Part of a small language model's weights: capped logits.
Each number is 500 + 25 x the weight over its row's rms, rounded and kept within 0 to 999. Layers, rows and columns count from 0. Numbers have three digits each. The size before them is the row's rms in percent of the matrix's.

# q: layer 2 attention query, 448x448, rms 0.109, rows 33-41,97-105,161-169,225-233,289-297,352-361,416-424, columns 352-383
# k: layer 2 attention key, 64x448, rms 0.132, rows 32-40, columns 352-383
q352 100:482490523509495532516500534464520491501539520542510483531473503484499527495557510469483487460488
q416 053:531505483542442473502472551526512476535514481475539508501488493522467506490486536499476492421471
k32 071:501523528495503474536488491485470476526505468495487484472523492472461473488536531504478481520462
q33 068:530482525522528528477473473480510497488477521473515535507470468503508504505559500489482506477542
q97 081:467491517500512457520506481491536583479537531477510540523492535537518542518507554502567493505492
q161 096:523448537523521503482465527531474500543480487480518476501506476496513546477476524480498491486510
q225 078:510493534460518491521479518521510555566530536486553506523500547501502530512511490460479436494486
q289 080:498488511519478479440456492500517461496517504498494485478516530545453528498528520482485510510524
q353 087:485507529474541521450504494510456531521440504510510511462496491535482489480487517524486504483518
q417 060:520489511493543487509518523464489506449468519513502499486536489487545496537497499504518503491514
k33 083:531440484481486522488463500539497497487481515480514530483508486531510486546471520482488462511511
q34 070:470516489519503498523492505517491499487473458539507486496488512524514513536477520488459440493529
q98 103:500491523494502471520531506499519506517545527481513487503493479506497484489472523502549488518480
q162 102:530533519506531462548542494500508513532478439550463505535552495497492500457504500471480434480502
q226 081:508511520472520492470499470511545531488536508532528487500483479459541541502513491502502490479529
q290 091:462525501519553486502530480439493483470490499509493475523529466459516455474553504534484509520477
q354 084:484517471511505477487507541520494493534461501489498478469483478479529459472515497509476521500476
q418 075:492517484567491483488530460500498511431518500434456525456484485494507471515452476478504522537489
k34 079:485488514512513507495517503524498525488534508529536503475489505526500537509472504477484525523476
q35 068:493467502526465537518460491505466470514503501493470498512467528448448484539495514474467489493510
q99 087:482463499480476482478523484515526531531492551549515484481457527537518508497524482481495500505476
q163 121:487490506473471484511478511528541480526481468506502497476453500534480479537536471506481538485537
q227 072:477488512453473508456506445526521488515484468507516481520503488514512482476462504508487522525496
q291 078:504517522525453488537488478518516503508514469454510466515482501524521534518516417497478497473522
q355 089:536493518512459486464514507468539486510549506535547501491481481498467487509524476466460536527515
q419 068:467542508529528499471428480467509498517535468453501484491534500504486475491520506552510441448520
k35 089:506505451456515541498490555525474522466525504538513532451509497519504490458448541491518497505492
q36 090:498510472455493486518509518511504477468485512510524461458522516501506498484515453498499511498454
q100 102:546453460545472520557501491457483486448446469569532512501507546513504460527502456534415452477523
q164 101:506471466514489514494504495498498510498525473531464523513544477535520500551546477536491459523497
q228 081:499466479543554462452492469506487529478540492502475467518453489505448522497556500512510484484505
q292 098:513483523485513465577504461494529528483442511504468487528502548484491490490498513496521459495486
q356 097:518470478504508481536519506506507530508517463475519551508493480527478515520532496499531501500476
q420 076:452476476499547493525478493462503515472533576512479493465546508495516492475469512489494518479493
k36 082:466480537512534484517485464513510497481476536508510466521516538480463491457518500498507526455492
q37 066:486479521555484464543480468552476465492486454506478520501512480517485549500482547489483534469547
q101 099:506456462476516463502500496477496470482480465495520512509491515494525484517510483486488531509517
q165 102:538528534482499527490475485493452486450511534509497435491514487470538521516506489489482508466482
q229 074:536551465536500502518483511555511495518509534467465474528479499524473467481478506445528508474482
q293 090:522502520498543497557490496537467442442516490492499489510472515487488519458515486478499478491480
q357 080:487517514488499453458525531424452536497463489464488493484498492493495505543535517500489520508528
q421 076:444473530510527473475540490494496515495475529500479535478529504502477514507535523498465478475537
k37 092:526507495487474493523535491494527516537482494566529516454499546543541472528469485522528493525498
q38 085:523477541519528540505483448526520520470508446495518441518491507471479451468525531495498534510501
q102 113:531471494499508510494508517505534518506548475513523525500492496482490471481442479522485495540512
q166 104:501472536497556469514508505468534465510517465512495528448489546515512492522513478518541514494457
q230 077:496484490537527507539528477473512522491498503481466504503507498483501499482506521528507490508518
q294 083:439532542524504483520538459481524549506496518502481488530526527506495477478484505512488512523459
q358 085:500473513546485506477509533526476485482543509531452482534543504492453478487561480489467504508508
q422 073:465503503539473498489470495528511524455533500474537494480502480509481476479485505555524545464510
k38 090:525504441490504516509499490465455536502510481461487499482504522498499502467498535453495443507527
q39 087:464495506467460484523494529481444474501509489487503443490531501490502486501542505473481482491515
q103 118:491508480543492482506502511524465461482478502514489449491494478467538475474514457529485496503521
q167 103:485463518538519498503482512508495479484513503526518512506489519506504483519488476501499491536520
q231 088:508440490483524489447522505483512514449504475496489491516502494515506477472523461547491513507532
q295 104:497492464481494498528463512518520486490484491508521519530568504520536488496520504497501502480529
q359 089:539503509485510498520515541481514488471496526526514486427494530494503539527505500491509496476453
q423 080:536473493506476525500502505489491509466496495482497464496490526516534529502489491503466492481477
k39 093:487491513524495482514505531508510481543513504494492497509492488486462495442548476510493523498494
q40 078:506453517444532506523517515553494548521532496516546506538514546463484461517471491519472513492495
q104 112:484499499518474518527523507478521524480488539468539457466513537556512477483540490476453471475461
q168 107:483496476491515501514552466491488504505497502485479517457494518490543497515468486529514500510477
q232 083:534528504546449484528550507465526502462493515475538497471487514531537529474493495485480495479533
q296 087:487561453499467529519521504520494521533489498512489514528496496499457523484472445505456503495527
q360 101:517463511484518503504529506511522489458511511517493493483531525520481514483463511489486534496493
q424 073:497524451537468500493520470501515505500532514558525519508504515495515487492470462479487510488463
k40 101:505555509476490490499504550535503489465497515516470495528460491461522485497462493487515500528507
q41 094:518484489517490503477514521524511463476488531511500472447485508529498525504527477522490449487493
q105 122:496531497503496490516506516513493530493505477519483474485516483491507501442513492533502519493471
q169 099:469475484502480472482483518473513496487524529526480474481501486485511503515477525534511515530515
q233 094:527509513502526494531513483510547499510504531530483484511520501464469501500471520508505535501467
q297 100:508518497499439508479518452499505492447534487471465472491554510513499480509494517492464511483459
q361 097:483549484522469518490494440478548493497487543476546474475502514507535506568479473481548510506507